config.toml
n_layer = 8
d_model = 320
n_head = 2
n_kv_head = 2
head_dim = 64
d_mlp = 960
vocab_size = 32768
activation = "squared_relu"
norm = "layernorm"
norm_place = "pre"
norm_eps = 1e-05
positions = "rope"
rope_base = 10000.0
rope_fraction = 1.0
qk_norm = true
attn_scale = 0.125
bias = "none"
tie_embeddings = false
parallel_block = false
extras = ["capped logits"]
init = "uniform"
init_std_qkv = 0.0252
init_std_o = 0.0
init_std_up = 0.0252
init_std_down = 0.0
optimizer = "muon_variant"
lr = 0.0163
beta1 = 0.95
weight_decay = 0.0065
lr_head = 0.00684
grad_clip = 2.0
warmup_steps = 0
schedule = "wsd"
decay_fraction = 0.335
decay_shape = "linear"
final_lr_fraction = 0.1
batch_tokens = 65536
seq_len = 1024
doc_mask = false
train_tokens = 516700000
steps = 7885
dataset = "wikipedia_en"
Each number is 500 + 50 x the weight over its row's rms, rounded and kept within 0 to 999. Layers, rows and columns count from 0. Numbers have three digits each. The size before them is the row's rms in percent of the matrix's.

# layer 4 MLP down (transposed), 960x320, rms 0.0691, rows 433-519, columns 80-159
096:555563402441590522491492554456467498570525455493529502486530514450509380416589529467458611642535558572534429460582427515519548604528441507553437504522537508573519521457536461447483428460509512485416605485507498505509461543578458477568511514
105:576430506495454519494426434481521461557458389510554421444481533550489478469516548547430462498561446433568443397455525420581497465425462460448477504436510522502417462555457431396501466561547502591485467538477538589405565484347522502511471515
098:543457530578541445501511423462501445494515515529620411516516531485515589469514496536488511457533500437464539510471541476437435507520422494484506463570557508582453454569615606464519525601523462510518544454487422485493451428555503478514488493
099:535461423476540474508536460435509527441472559475523391415498480450496444460463506535457479558448469577548573507501421465506451574498498493556492560508525566487468456445521370496500566509496512533639477463538452521531515456434521530464530521
096:512547554417455561415480467466493472439563507503534462566421506548440431594577452375405463402484469541472395472429525501488497531542431486511593496478502506580482471513535622534494608428450582508492535482546687520478585409441485489520579525
095:651556534538475410614443533446472528456544560506544394579458461505503454514454505500418573544496540508496566534503458563551594508487568539521444511537498452501480524498509457456432467538507524584511424456499439537456555493475536600466487483
104:411477455475484504493444543365546582431595447475494538528456486541473567423499550465439532568484431498552533444511535565513504514499415543504532508410538469483455455403611497526545579480536478582483507528493455387519542382517599505455466479
103:472529485492547555512529490451494525392577480485515579427610512418443520412519486483455503439419520473475482525467477521482400547465483540444447505446612615517495534408491461467501620525457444508389514426561512577461488464436418513463486498
099:557529557482473569491560459555487464553515568438494573570491439563423520471500478398464443563521561516400613544468494553536485500481516545533428580441554454522486573455475451449404548455508488515529511538483363553565471515452476496555473550
087:517484586487516602571479509441514509526581521473415490575565614401536522460514501476549425500499437526605500472602444444560460390539438490390502601397448455513459536416616448500549448548507563495567525509457555566466519350425500457454554425
095:456503553532583549460518497466416541593485452469566529434460468470473398510434426537521575484606500536474394525471470548545483567401504606478483529515519432478494425499433534392593498393475476488506499477515410523532440524554503605513517426
105:529523548516575573590514545463531506548410544467476549442530462460574515435480498494638452508405452520473551500448583427365425592571542531438471506500568468446453508493497437523512553466510526443620470435501511462481559494518565549555453538
106:480548519501508516509510530494504490497500441493513526443555509450581433567459419473526367531414561570605398461531604471468443526446523422540514510391611449506476434441540535525535563566507481547534468540524494474564530467425538452510485480
101:475470463520463574507526579539521503463442619478523483524599449431416547491608481469493387553556525572603544511500519441524445551407462472482429611397522453535563461504483459517469519512493383513539552599498478590548461456513518450563426396
099:475504535615540536510617498466495489531441501551555451498484441413494578458500439466504397443464474518488538421365532507540359446496548498543569575480490515530394588507513465500444464447526551457460413518436505520474431567487535505524570470
105:487390533481475467508481549550534406489385442479471583652562471503535508485467455457538491486619556581474559484527448486508529516524544436493458508530556442458410520579530535592577487498387557387506518452442528454463437570534489401527520481
103:562556472505584479516510424529554504477519469531522446524506506469522519490510455495451549581505513507479520491530584453507535489446489513487498533441529524457442448491462511404491406495445514485568465606477515534481487483614437459382541513
085:515558508365516516453425528430513513469559471601473448533486523416584480447539447512513383544504450533513451485576499487505493501509531509433485554472460493476552568487468522480577428422477508495582493495504561557490441387440496512498531474
101:529482471462510501576507461524514485595483501576498455490482437527468493437546436525408484447445497532460503471459451396404531505513504525441528540497538513460541525457500430494593497497564492416507513496451506556465490428495548562547506444
092:429476517483445497509572576452507497469513444571556442542591502490505502575517469451451402499448465438562471322608582436492541415507479516523565531478528466461424538505508527501533494475472547519555417444423617496536514487511501498456438381
093:504482552494467546476506502510528589592468511626472549547600424479494480509620450400442558451441471539518481518408476544543541480485488556494583473470505445380533550460486440464549509501529448552549477538500478518493599440511553499479411454
100:494522459540567560520562506575422555556402524503488476522488527418529452468453475447524445555486515412464524522522482513494469496560508560507565488470531502447525504439554530555485511576540452540581515521485569450475418554479485496621556563
101:543482543466486411496502529524494437555561562536576498505518496537454447570574570450451463547495481550506514615437459503408597493473474477441542573422514541457445557480544472516503497559433492510431485578529523546454540525507516528538460501
096:448507397432470533592561493353547451452467546532561490447505509510510475500532476485528493525526438480495466515468543517513561476514511512474460495491522466579475493596515454556551426433408569489534572567557516608472511498466514551488558504
102:477378560450483518512472530485512391460502426473507580402566547485519514425491486584453475398511560497516639479390452525512493574480479567439487472440529491439553541460482506477547612514514456461426533462509503463434489555582533463546500423
106:468519486483503487449503515509533467568392564540500529580429522517509486385478540581531542569419539462506552463525531489535450507541463514392562533572559552536476476418563509465528441467516485511469543509523521591358480550526519473461541500
103:475510476374462541456600554477526447523569538445539500488576528539401531460571451538391501503488544539528617477473484495470492416425462463560416554527496542424512486531449495486515482422423550525551482505609525496551429549489449453467537502
106:570557534521390520522520445463523573464575461419446540563504453504508471444587407513510467549569440520506530557553533565539544534498592544551488541430506522585528568476536397462600544483569462512474486537482524504487607508433551451508377535
097:576608551498598451463513491511577496443575514443462513488504539470512529444546572466508461479372492610536508495475417536488516500476470507402537449484535497524488418444512475507442430447609480534429540444483448480454552531448470583420488535
101:472505501516546536526499514560469539463466496512534623394559440546466493500509502413520457515498514537509397499502513441498420427493458450467556559476576472503536492531543520422549583404395628536472526609459510496544593475573455588478548448
093:558446429476587409528447508539500516564467492455506443485436495493436527480482560483482504416556493605585535496545493475418446541541495555547505383462397546474502513523567485435474417453400509522576559425509479581528552529530567523512453499
089:500419544480424577440458489497474456510385467500431524534503518447605475538533500463497500447575566504475484527428412484611553607475495441568570547522523498563432499471450552460545497463488502428429409485444388508531490507532537390546560541
108:547525488638457511514507440518520502389502509439520422549497514538376563489622480516485480567485489451548447476552489431500424571401410528479555565475377512493476444470457459459515451501526499431598357514503430530547488516499458512501492609
097:419605524543483412425488491493418552523532494526546571454479543480410503507516538527534485491626503421518421430423528463450565453554522472547565457535477512473493495542539544515448431561478502553491488541534556556501574583445486394488488436
100:617597447521458435539440583508526430468534502552580494407488430490521544437485509498412441543455476429492489523481543565493480460453429457437519538545392443449617448483465575576462513454497459459523494444475499494472465589563547507525365511
098:524513480546471486528483492432430445409493598560458585514479560467528546513450592482560429487483544551518569522498534450441455535448549529469567528496555563524523504543527566379451557531544501459470520411472569459481490544515550477450534571
101:523569496533474384482466523563546573564501479561483528526485533497406445422487429599572465487416589467557495415408439475524531472596494535466455509539557443484510488476479461491424432517463497488537553525470413530516489544402539521467413502
100:592457549512552497478569510514610452500547465459493439556528412502465471435548543527534446457443545561566416549483543519443569404526537526480429462469475539525490556530457499518502458415541514449420508430497527459537531525568501486475533431
096:637412627599503464473480434530503463361423445487517441416472494433528484512433499569465572490514522492420472525434546463494503520466600456456457443474533421420496529516520497499476578491483538513403460525434531508467435549515542454621471531
098:420497435494478437518495532492570512460522527521563499513452556480491541512468515543501479452549465516535458459472536547526440453531401477455481491541577647610590540500509495493520532483470382455495518570472553483350559487473537450470538539
102:573426533496472437390529507548495510455448556455493531533475490479525604518478495441519463463500498489424479503589619536554530469467452451452495459403416560414543444543491532502534544438396505434417423499478558568616486374404612516504553606
101:510474458550580465406532439466483581487595518459518482450441550449551524494603525551570494623463519631499555444525510441526462447477494509512529549487522499514534465514504483507397430489448530524462496529412513393581413477486555424544471508
089:427514496435533518393456522514523430548509570588535513611462456510508521537492479527451547520519452496552491575456479540555508400533392531483465550488519547566539561482551464471450442500476461530566581429521560454512551518503522482519542504
101:499595478496513473521499559470497564466422484458462481540551555460514415596464511505480453507503585441527503534474519568443450556536459474461495425589544518504504453601552443484506486447513520523553462542530474480590582505553558530450552535
102:541524458497512536452463674488569507476549501522563422504473528590436520502600540526423493487571465535495428473582502559562470606535526568531508502451541500509549499386473469458536542594450614499540601479418523430463467526405455385453574495
103:460485434477545528496515518548442461542452499449655466439484465565473439442504497525443509543451541486444525561480508477420499479571537493523538525517528537536408425533527582527558503463432563485425614361573529468448533449492535474452465470
099:487456526411475490578607444482480520440502484501499474541556547549471462531475564504479506546516572488436560492439425495555457492485487511424514468485417495455449578435543500580444536447453532523509497512437549435572520564582567538492461519
111:517561506483557476608478536357520444426415517471412477587524539489449456507515488495535500532507492521516536545494499435438534502449480562464518498592528521467538471492466452420391460489499455478482444483508549472482515442553578473496501539
110:456477575492521482430496472496519591517467528529484530579479524563576527399581524540487460508444469469591500480482570479504435503486526441461559479496471509460459477458438534564509467497447408564383432458542445478477456590628429491460551481
104:528529603564501525437416548548510514521504547565554454541505472478491452531538497587559518616513525405466592529382472501501394464505485477497454583439418508466507544462519490503561489583535425510528514440529438521500498566515495477379463480
097:431517441533528477460592451453535395438429551585557555499552525479463470552514550501459415437534534487495606564418510485502533521436523491533623523419486578465517550535546464474558528407421448454422531428475434511470463510503463506533440483
107:468443465493476519503505611558572454482500583519446569506483434440522475357511554531528521449578477506503531434491638579571465451561531553461488516516507434488488545439396419523513485499493565552458568587489539461456515468527460432438470548
105:554453598479463474482519539561473505516493524477436569524457546569529479423557478510463482433428550458483539429607565606501477563570539542402482525522468442494542498567502494490491470456562609488465493458504465467421450534493512530473535526
100:429437617542444544450505472493375533429530454555541518483505510522483570503366504499511477521506406476542467448456540463473391463452522517513506464519606537484461485459517480475513605530526500496485463627569478483507441481522493413558517502
107:571398507423511426420470497414532575462550473422464481517599527583498545452473550463424423461470482476430536481468493573512502558459443558428549438412543471525465546460520423501460457475494420555498536530446493526539468518501494543387535543
104:502513520442507502522520379580462572416483516520446501561496504447473492577568462504498413468542546529540493512485501517528435513443513528499549516557446514537451580547592543450489592544419508615520569516439391475492496487523564438538477504
115:553496501555518461430420582550506548564381439496485484553542452520529477414526484469580423477548505442611463585433468582499454516457445489536587450558645440528463414543542528528348478496466392558544463455483540522461496462518545468573507433
096:445480580399504558535552431466510454390463475514455539458447516535571505519423455522471541508531499485488525510373537440500529449550497527508575476489477477456570548515551528446497538452454505557494468560557437457539550505617383443531518521
096:479493597457546549507507478465456482494592569536475523515352529514470498505480492423521462448446492480499524410553482514537516497520480520527489389451520533594500539503492443467585463499596553513556551497513457485546462565488497511452508469
100:448431424601548459441583521505535530533515489526447571506588476557482487471435559455507481478376398495510486456414494449464478535525421528529525531503502542498514496544549407507479522441443467554467525584490469400497551530572504529482455551
088:494566489463459487518484527517501448463576493515506430494553560489533471496513519521458409524519439510538420520538511419497541492502459452367491515486441471565551546493525515451540343528485549508563507472498593526499471445508526520455512431
102:574482496517475527509462453534499376491428409469407576517508500452481533489503591446553453420507496455499474531437514578517562583431528487557538440541512574373486492508581468485502476569560522489460536435508482522480452463531555634530416464
089:521599579447619570446516442545533471525503495468448521480473531455506416477547486520469498503493523483530502480504399541463451632398545522513484546504458476573453441523463511501435512457498483507560561538515574576518467494408380539455449507
103:495551430534542486522492480437438510455515516531556540446508542615603460566424480528489558537541481517518474488436545409571558549607518508383444509493591566470500543479445430484434438581491491472428412525518574580452453538442445557484513554
108:494536459470588458524587516514517426443549524502513436574535501545494451523509470313430510577437490499468483480499520516481559570466504565509511524511486502513408536531569516560531442545425477512468506464489493426493568504486498591551450528
082:481535529487473582509568571490509364463571507635499485541563505479530528497597411389550498478492543457584498508484483445438361535478465470426535552505548525517552593498447504450626408406493597538533573505414488566530543488521498567379491545
081:491491492481494572511543472472452453459536511609449494499562517564589530485549423518560422516481522560524449494499541434432415471523428545469454551518460546491479573498529506474532531464481555550544516507485585504430512440511479471432446463
104:453512534427429479482446500461439439516511471550565557459578511478556430522555436487469485447432565519565475520561571557552537509592530533443537499516635474461488533412466590421479540500457536538456481458511567416514464395543508457622518419
101:535467555424516490378365493475566518499421576452400510516518491531569485563519535495523530506495474493384497468415544425474478501498380505431519513524451512527506575483460509470537574551633574497540487540410528474512535476546409485484554479
103:520529585544499478456502498446383522408464554508510461467444500473506510541517615462446436502534552436495433344521607472465510472536493462542588465490432567527559548513486505600543583492408479453518545484421547413500513461549484492495553568
094:581437490493539429455582499493562466491475436565490542569395470457431517502433431625484449569495409455438474597491444522485567543472501465411487505557554493534540525463498495489412516523523518498463492537477501609479517449412550540499468500
089:492480561557482518431476473501493495513443534567457633513507523573412543470481457422532493589460409593500408538501578579426447493505467531505510525559500589508513450477452437418529594542455476439371497554464549478467516451407544530458552506
100:520455589477520531531469454495538516489508487521488633457443576516531520526606529451422531474472520404614478482608483439541525446517509504527510532514447466449461558536461617530516390490537510482583624424496480552518485490541476475480584540
096:512490519585494498477540550440508459421408414476509520538525499499499518505534573522454525533466520391523603457481493474513514554517607457418421515427475487532340568511404635546460463495465448529458428563456525512436429554567540560492478474
082:484565514490466481457478532472586393467486475554458430545530561483563458457551502509502427501541590528558460541493483365464440440447457504441382531461455542453465468500492532555548398392509546514497519461495571635578501463387484518513529381
106:473503506470559420512489451498439568481538462464599383488549578496536488527504467529589473433562477522474522513536475451498465525514579487541469468432528572462555513457471480494476457458548574512524469492543579538430464362513438509438520416
098:463454420535542470518536510420467440385497506469487512516460517527566465509443542474629569516420472613425555572522521468485548557502496532566450510473479503496495488459512515501590519517493389450495432520547566494543593351478437485512525557
102:536496571519594504498444579432465528523432477497471528504444478602550516504523521439454605550502541461445528489478493552562452488469485477413569482497508509424541470465502452480569535463463512498428537447474488482536508442514481497527480600
104:444427496556424519462615462489506443391461502515576451493579548388505453454500419551541531491549491510419418525516496539517504495485504583460591494512521482507509539478419525497457552450497541584554568481504532538427425471545480460495493515
100:500558514549506423588550606538525513495513520529421475495472541521539493498490474512494569504459541443591424482526459518474572475514547577534501429560550491569451545461479403502456519439486506596383471414528523467387494531508487556598461450
107:498546546489549518532516480459464447532534554458568505401459500527451411501442498470492464510499529500342434609525506451492427465556478468604572580594493535565554460447432526484495513455550482489565504484494507548506524476417545443478447534
095:510539400537527359549576463586462526503435554448490446551422465550428438549500590566495487462547561558522433438535528538512444508559517543501511511415492557481517481493578464506464453483504514416494432514509482402530552472545466526489604537
092:439491469564477553460614547583529512496505547538521479498479382558461515513457475435450442540536561392443552482481529528552449514488522479546521400475508487505469593499480552465609523472440443483487390541442486421444523532532491566502581431
104:447410474476431526516503481564445507416442446469485487457540513459554476472484361543402483588637529483502481441540499543444403490488465526515471475547454558597485459498519545459569560547449413518499450559358487462546519526533515415559531462
103:483500536512475501461538497389459484585495566444500516514567489486570533509463634464495512542541533450520524449462579475480587551547547534523441581511431506461431563519399539493368504575571468552467545560452521472490460503528490529525495477
105:539584627524555495455497482510459511543434542461464454553572483466514475499581419474583471516395510440417572523470505452496467569435430511580496511537510583505473527505525550478453458624510575554467507503414504558391542417513502552495506538
106:546438482410440471535564490465436524518510580428487472543530560504410489580532515400420454466540540437484482443460462519547495578508471558477535516484567520519536574500521524471457539500489509530480361430415536496547533542530431496510518447
# layer 4 MLP up, 960x320, rms 0.2, rows 434-519, columns 80-159
106:574427548546500443480492483491542536577416476388576437450492437492536603543516471493394388495602482472442557507562497526446519461520425522453498460452632535471480520540521534543529508597510489607582517463494440520462511429480573476460444473
086:544474465491467560388499511628528572513556591570378485554534520486424451593589470380517520403536529464463489518561552476528573445453445417496540484516434589510580473467496523528483449424541454555559470516528499450497525466408586431538532479
103:435444555466480520509434461535530463543525529459541578523532436512448552457525441513576566563550402494443551564555502518442588498589530441472445501468356435416519542488450401490496605555483425508483480549532466529555555480417491511395457497
094:488513470549421547485571600405429476540514492520443507460597491536501465467476462512498579526502487513447597557512445505458511485455567496548439519612545550577480462477379498529454443505516541446410455526551422517466549520474497510528434477
090:439437508487491480484490502397497561569470486516534578469522524526448472499558536458534506434505438532499466486464492581501481459526483467491452509479486560521602463427402576550467454463533446508434490395466443531494450509465465543524455488
104:432555489433436480467428529610608485464458429449436613503456452562554502513473588513473524465501436430503539569504505501551533469500482470480469527495503512412546586512520497510484464511506439462521469414508492528534542557431419453524497422
111:528535492540490431430465494480509460596514529451476592446416481451531445541510447438552495448570434582497516513605482544369511489591509559579573484496542451533491467586535460578495532450541508505467478511574545378516513493499549379525469396
100:545528463455504480539553505525428552482465561617471526467438481473481515484542512573499433474449483568572477543475429496583524504621421510560447478456512476466474377489428573478565477438480471514469506488450450465482506453538444570426517513
092:499527505598488503453524476540459452471434510420477581521497509476601453448360522547677539528550490617504553523552505525498482487563482520472533536483512425538477588453609502503442537484489561584420491540433418573575456465572496493503492511
097:485533472449432560515565512547476374419516513548446539599456503488478522514487504419543479568442513458398571487494454449475437533563525531559428573448492502564560483497577335520430508479523574542504492519540517511388476510484468556523521535
105:442517457484505505423532628467513476622550635424517524444489434499493508409507475522540504518437517486505506467539424473528477437460508462465497464501498438530491462456466516547566478476573551578545410475492474439437448564533537496425503554
108:503519472439543534537409515500434466547540404506562514521573473493554524438506544595438560536476473524534453531445518470476450533457508470452509397480507532560520496511505556357544507456457496341493504476547486519391496513424570544548550536
104:472449525484486431559497515390588550549534580519507512437549463532538496464487584414428526522460473512503475446441421495501476539462486515502457559472503427475483602478555569405500435481510480519444499456481477535485536565518534651551483513
105:506460575473550562489526520515513467499493464439532601506488552525508473490514498497543575619491560466489512455527423397484496522550453591470473503549528500422578513517619487546481491495456503483501560483517408541529471500479521420461488510
109:492457479456381593474452410591467527598522461419527485519468524478495568465447492507498430453507449478533569516500442439476549603495468499503525558574464480495595451613516533513483498485501446556610473527539503453530503533509550442503422453
103:458523551507417526489522552483440542549566455377546458580447506487518478493420569422496464573512405510456469537605473395504517462563460420528401607482549413490501538530464496518432564456590490523558613489471440421448524483432577540460501451
101:511553478494530560497527487469479493521483503457523544512570419474505529602505517605508388515481465500502454503523455660485516510473482489547582462510584502492497568516653544487600522412440446551421488478392472477510527525468521551538482436
105:474483562504424472528525512586484490483531547482444561526490497478516609527464580495540524526569461578511495502501471544538496493520463477535471503464616539470453447589452412472489473445476530481521617533463552448530570530428556400382531431
097:558409456474448542550498524478510464475500500509419509530406503500517497480376530503460510394534552591540528555462500555487363541553605490526481504561514480558504534462536469480406579447453546449480465515526402531544433494467447520601499490
092:514542461520517442454469474492508521545478609448424460476547512539510480496490570501500419511546367449505533563550482443541493609539448492474521447485514455504561400499593531475481420517393511532495523479558401484482496491620475489515515499
095:542492542510461553500526408500576466504504443397487485523443511491486436545438479452486424455485512471535546526556459513510550549567435474522391492475527541531596414494498577409481453419506515500479514579538372527440491483414476500491547541
102:491539525523448523474455474477530546401427471512446502523483479548554569523481522482525591608537565384484514451558404482478441501490451391471471489592547530563473477598529478582557452571443546484504465561608458496577498489458477446495479395
094:496432612547573465483585505486518487427488465523539492478547499473511496563407458473559482542514481470525511492465513536461557521510484551504359482464555527508520489548518543600578521536509405443467419573472492507513457509480601506514424542
100:484557366511509555459568559480479584436551510573482474555527513446527530512426577472485531489375435526398389494542521427518528487548503472560374540414516483534494536577525454432490392506457522435567496494468464444460527454459465540398470542
101:446459555458514499450430403509515455583597406503513553491459476550442527520488523457510494513492458474456565463508526457499487549425529419449553539493549544542472530471466426479572482489516467539545436509566543403433522517517451530450504394
099:475479362502555474510416466539552583517482546485520368458389469539566493407464540488528513482503444516493460467505392548607405494513480503526475509553576506546548491430546478481440557448559480499390462434438438441486504460568511519551494565
115:566521507481511492442490564438480393516472505540563495540573462464504575429497495505550582490611489488538523444505468497418524508508466570551430499522502491474549436408513481519533457581533517465513461536539460496486458551490485552556500479
088:415479492455543539522522493482424500533521418555451444497512446510451413520416503378508471411560456545504412535463513559563484600510488480518540583497469523482544535481474415472518551477544490476495530551458611546470542426546603501559542562
106:477441534515484577429487481505434512568571477570527416491546489586468564477514436532598533503561549508489443504521458444496523525584443461494526456471593403493556508456428458460465478475444544465517431471557463435627535599574493515548447523
089:424533505549524533558502473598456542626525560365573407551518518505391542489467567463536489571502509550461497581514436507465534508595450453514467540459535502425486556447546464513531434496430472391525443602554448444486514526523385431492546475
092:527475528596589494474517476512533490518626536477548452523451458502442567523516512463520482527500524618545494591508542466519470483464494527428398481442408404536505521489478585558508402494457446492559482519545526506604462459471553444462477450
099:569563438575521520477530487570426568526483490557479417475480522561481468417597536481529377511503523537513538498489478562497445512492438492484376465485529523476520511515479442467464557512460484484584458510507465418476490468481472556425530496
106:513582345478429487368472508470512540594474451489529541494514466498414496526542492509443494508511540474613464513389540548478531547553456495461448608435468500454449520413575476477503467473498443476457483495484530558478432411460605503458552507
096:531578500523507443504431493478520514600417498444457547459429478478559558465548525461608445406496468516497613459510491532506430500473428604509538478503639484491523539518448520554498479524467564504451523464562469423601451514534486560519541526
096:554604551578547586389540487452505477591516522488461582416469493469506518574474545497504604448548627458605479522545507441463463546555474496503486555460553526390538492448438523460513509464525510531431493466481507487522501426451509483485528561
097:471579521520449521538476473432522487572509485504403525430489423503476507474522536550503491483407448598478530437479578461416474482451469516497479541463454477589499498508505485511439481418511483506490442510457491562472531461506470488536534411
099:479453505543516570532544437510463571478498495504536573448499494530525384496492529522538525500473534475477560434439468433431421566427554385534503501605500500577490471531538483549516477527526459463520488469453517504492497483555466567543437527
090:433590484430440457562434538446565467533517550537541525501480483561429426472536490579598434556499600503545475477507479541532369543466446546530474481373486559494515500624486388531548452557551534506530492512517495419549514524497465478488570527
098:535445458564588456447537583515504398538481570504544512447509540443412497355529533437443600466621475494558657557455375460543507465497454565470465481460481545546516479473473461497547557515517457557520424543525508500529471472501467526491563444
099:484460470460513456516435458543464566594523520548499582412571535488491520570547439534499524423526499430500534455423503508487533526438535560545369504576533472531571510502500493462506454459541468437541476583627476521444501523493533520465491513
099:537532478376460443394533570446489547545491506468492480426486470591535481508460471535567599480486458429507554552447402494563448470493489541492474464477535515427520536483539512462486468561536461526430506494480568539512367461527475500483453449
088:470500481526519412510534504497491555477477468493480585492522446491458425525559440380579464541552510417488534379448398486536479485492553558496563542565482476567541481523484430427508562570549488450515610492465479525428578486392530623489551531
102:433565555532488486425480532423444597559549465607497540528489473458497497479522430489403475568496562502542497559530532477522554460512538380536455523454534491444477490515554497514550447590493429522520522609439464451527405433537550572527597481
101:451460496534494510469561459451501478479456476634481625555558438517538557515546468419562484530489435561496394501501453476503497609497474450554403491550530521581569531477431462468578487489530588568438497549454444518515447527581455466515570610
101:432641514502554524477449542590437591552460483568522571440502439508516484405563517419521545559464437464485474462429498469476456514462463463492471570560484527446479493440388584498586489538359518528499510621518513557504492472408499465526435552
098:509469420455489420500467468517529521585517479534492480553548569454456417540479589468476484414528428512579483443458572445434501641459511626551513481539563469488447429521408504454391519516486464611539463484472493530480448526459476529519483551
112:468528462504424598482502441552540592578462523508446550459494484495470461526541577458483407491573531487545472551431458493525575567549464477424457484466435513446552518511558537524584435451557585507532510484504530375512454399549569464582446528
108:521498504578483531382496428568500511509478566448498423536455384590529471485492422433488386540548519519552471691513672492458537489541515517448472514489479465495476572572476535476508499525550526465489487490538520555488517588578473489396412465
096:509528517581459607419403598506465610611536463451484436571502495486484437441514413529430537583546558485562477591594471507559506469524482544455406449434585449481501604504476488509441436498557396529536431454452439467637555587518460458453629418
097:454570515500582494451481514412496482530559492506349477541476532529435450441467525484468527486440589417439482530562575461494491587533481591419491491521553444412553474572617497537419426502487459551551488542504492575436521564463495597498447498
105:452462482452488510579598501482501501506461502545466511430488495498514466513474445488535500573678493518481508489498468492506404487532553463476465416540489521573492523500562427517488469522550528514430484470520496449468484531493486518627570499
097:386497501521534452406448393523548489501567492587460464463435448593480491498534454511554487596532393515445544436604540514570493487606510584508599532478563574504484533496500501475532529514430482503452485518475550559450472467489456471527472479
105:555530511496454573476378527525459529512487422589483511539510490429487514485593542575577548502610538553556534422505443438561561447461480453417439411455537474542477491467473489592591526509494574436551506482427572416499489473494512468516420540
106:521531492480476444512423519534543489519500536521545524479583452678468528521497552512501428528524613476550558471528483607537535514459398625428541592431463485515428396537483460566510436520476453534387526532458397553433597466575571484494531530
099:505506506509502530449518491417516429463481453444601580498459494525480486485494484487464541468468556553447539565495522526576463475513431500506505452485579527484550460535434477495539528549507429477560557467567417477483475530513421497538531502
124:493474430548487484466543497486425473449490595566438447510536530573468477441509511420464427546484442440515503505490523420397457470598465513439557421467524500444482497570493459472411485505560538503556502497445426469411569571495493525535480476
097:457485399446492433404609428488468505566518535542560492493491476494410503461434551513591444441463508500573535476462532461392513454481486515431422540474434523485441452576527547482505493383511508560492477499488544516616427527491539445496517539
095:508463497442523485404545488407516513584466519531530493503540515412541495587429489500473592515495426503537500455527491584478550520454507524496502438517494496516471453511488566533445542562531442496494479538617562562443452505457559545533543393
097:503504506598522538617434555499459475447531466495554427472524504512461500372557530454528478560498579524557511458478436464558458519438545474475469516476466553503503570554441579498432482458487469553424516553475518514525517475501503496592454591
094:512547507607602523523504468435528470503586485485487443424480548520484435426446520515445593488462469528486474480575442482458428422543513498509492524449449561563572511552544538507578517508460575460467511399507415492490600507471475493560502415
096:557482467490483440484531621458386523458644594407488527607514479514509530445444564511567483442444545518500560459506504565633622431543462564589475460476553613453522505523464524526542426545491570537502520531625457448515542476501453573457539422
088:592491584515459511459509440521386503596461487647535419503357425650518527547418481466630461539502490523513584544448412566479476428480515486470561587537557463581482438549545443517584488596452528411456480509418445456499400455514548484445548642
097:562479540513491496551578457564510468565523494583507546515505536583452493504465464450475471509456443559464522583462516491482581442581464562458492471501632451502472576415583492500484447506599431474446522469542517500525405491539425519445469475
107:519488502508489478574511472557493417514506501451426517503477446562477549480461488551510484526497499507540519540582522492474530529593595440434459480432551469501493438529438538477476534576579486619470524480450501555499474496491372490472468481
090:557498415478431542474520545539493496471482445533530524460464493466406588535575527478521583422532515560482504509459528497501504488528421509533554431509530436575520493444452489444500481465547434559603489466546526486545507469411492503498451579
093:566574413403478611478564454485519503507481525537484469533402472534487518522452486596396385488482461447418548458431478485508486527477541532488574391482553414486511546545438557528494382478499465508484519495497611481444527542461465519404464512
109:577493448481461434587487517445462476598487510580459486495472541421609459469539440489477501434551553552555572542494493451488479524517418497411441625556548461506547529584531543524483509482592524472533492577497387438432522479491467522608472480
098:630440500539448516506505593565593558515490515528559465501476524525451518426454519516423535614524590567467513477528484546464526513494473449458503458525450473597621573533492523467470419470540493481514557510523405487564480477416503594515560529
102:586444493578568421609440414455410443496495510583396553564535527565500532434513492480514494643542598526418514455417530428432432439519463450508556464486449531516548422546581508561526571538459556551502445493566486363494446538569568607508429470
088:452450440602553515555415601482486489468579421478580544348527569529496530452542535464504449427544537467566562506569569476594490543556569528430513518563526531474550479504496482523442604436615443475380559495462460549514394519481564469453530516
095:491561440523494457498519595500482531483534470520538454434445466482499535445615457577524501603603544445489509506545487540544476456465496494534425385463543439477527536551521520526503534413509398548530544520448522550554545561511499525548523522
099:548428458513482491476367487419564402475511516448469547464593455512499523577466466505393418479504472529502533537494472408435491509492462470484538411569495490453488591419584504541496416540574434482518492470557540510573558512500546488498467526
093:479569487503540480510419538483490564548492442446602456371518494531469459529454577483487596479530460552455480540404550431444546589505507542533479443477468508539410464421415475553477434544617386426519478616481527416494551564511522524449540466
101:485434507460457573529485502524431519540463538474509498504488557495467611469547466469486548548470426495442452526503503540495448563521513585542520537531468492636516453511484497505563452545529363527553494531544462528398544557532503477521406490
112:405539495545530501564578605522416413558401581480488564519405547469533506475541494505504426452503452581433541487527507507444536543478515444432485423458425478436511526486533526527557429458606486518518437490471484484584521476506447540512503517
090:476499575501521601399585415566535463516435526510551577513393539636508545537571539526470436431469491494540553442490494534547502450500471448513447488451544542413530518555510515450520537521532519529471469604525445418473535537474657504562531486
101:415478413552491550513487479567500553471424572538443382546420415567441420451519592499459523544588493491524542490501513556551552592563411547450582566340595478436560434459594446552504525486576542483472504502550489500551532502412488403515443479
106:454595443424568528461489548548485534539504582542461408568472537483460416434506453549519502558591519485603428577477547543472517459493558467444532560471430573535461575487512534508415431490410585474545520475380515464469514495522583574440537461
090:513559570456515479470447443569486509480535598448535604531542464480449558474417440429504527451450447507432528445496423467530488475544586456488425599544497426513565367524517505545550511572411434462553579462572452583466506569442485533378496554
104:572518615536466491527522481438438393578530453481476443482467478581470554414476475477504506591491480523511463607522508459580465466414505517454429531468471495559590512472456610446419463493546495433510482461492535446463565483478571537360517485
099:380604432541463468559503457468454499511467523544550602465473558604482510480502480493468426510475512473514508500472449515518516501547450555499432493466544467528445488431527464453558489558531521522515469540531479473404432463515513486478666572
071:501474509554512493468517479401536447474492452570549495517505539554547467445565413483508569483506508578484495466495492411483617486537464560412497539484530478499595383529558439536483474493607536518599536442585445543574548422455452494495465488
102:455529519491497435576519485466568494547557508518447465466413407471510490460506442618512500447512617538512482516501546522553529462450445472536621530531489501524466516510521470541454484498464459502522532550493505454494571441473497475430518425
115:516474489436467544462514503508570477535621376535463461542609509444563546461477539497513469531470385505446527569487464491547537448453479583473438445517546522577548429414460523510479523575525496519549512498550523513539614489541488502473467493
106:460536413486551528503471496564471520494507494444437466595492465481528547552411488487487506444457507468519500438476436540520531493521497551432459526378444528459515483542607562489503472507551541479484491528561497526519495535453494542520543507
098:549555532454470484546513431421422492553579420518528493476494500548436526507510589504549472478549405420473485508488490439531497463537563602427487542434442506631524544494476505514505620488530465451484504488473403504493492461575463546440532497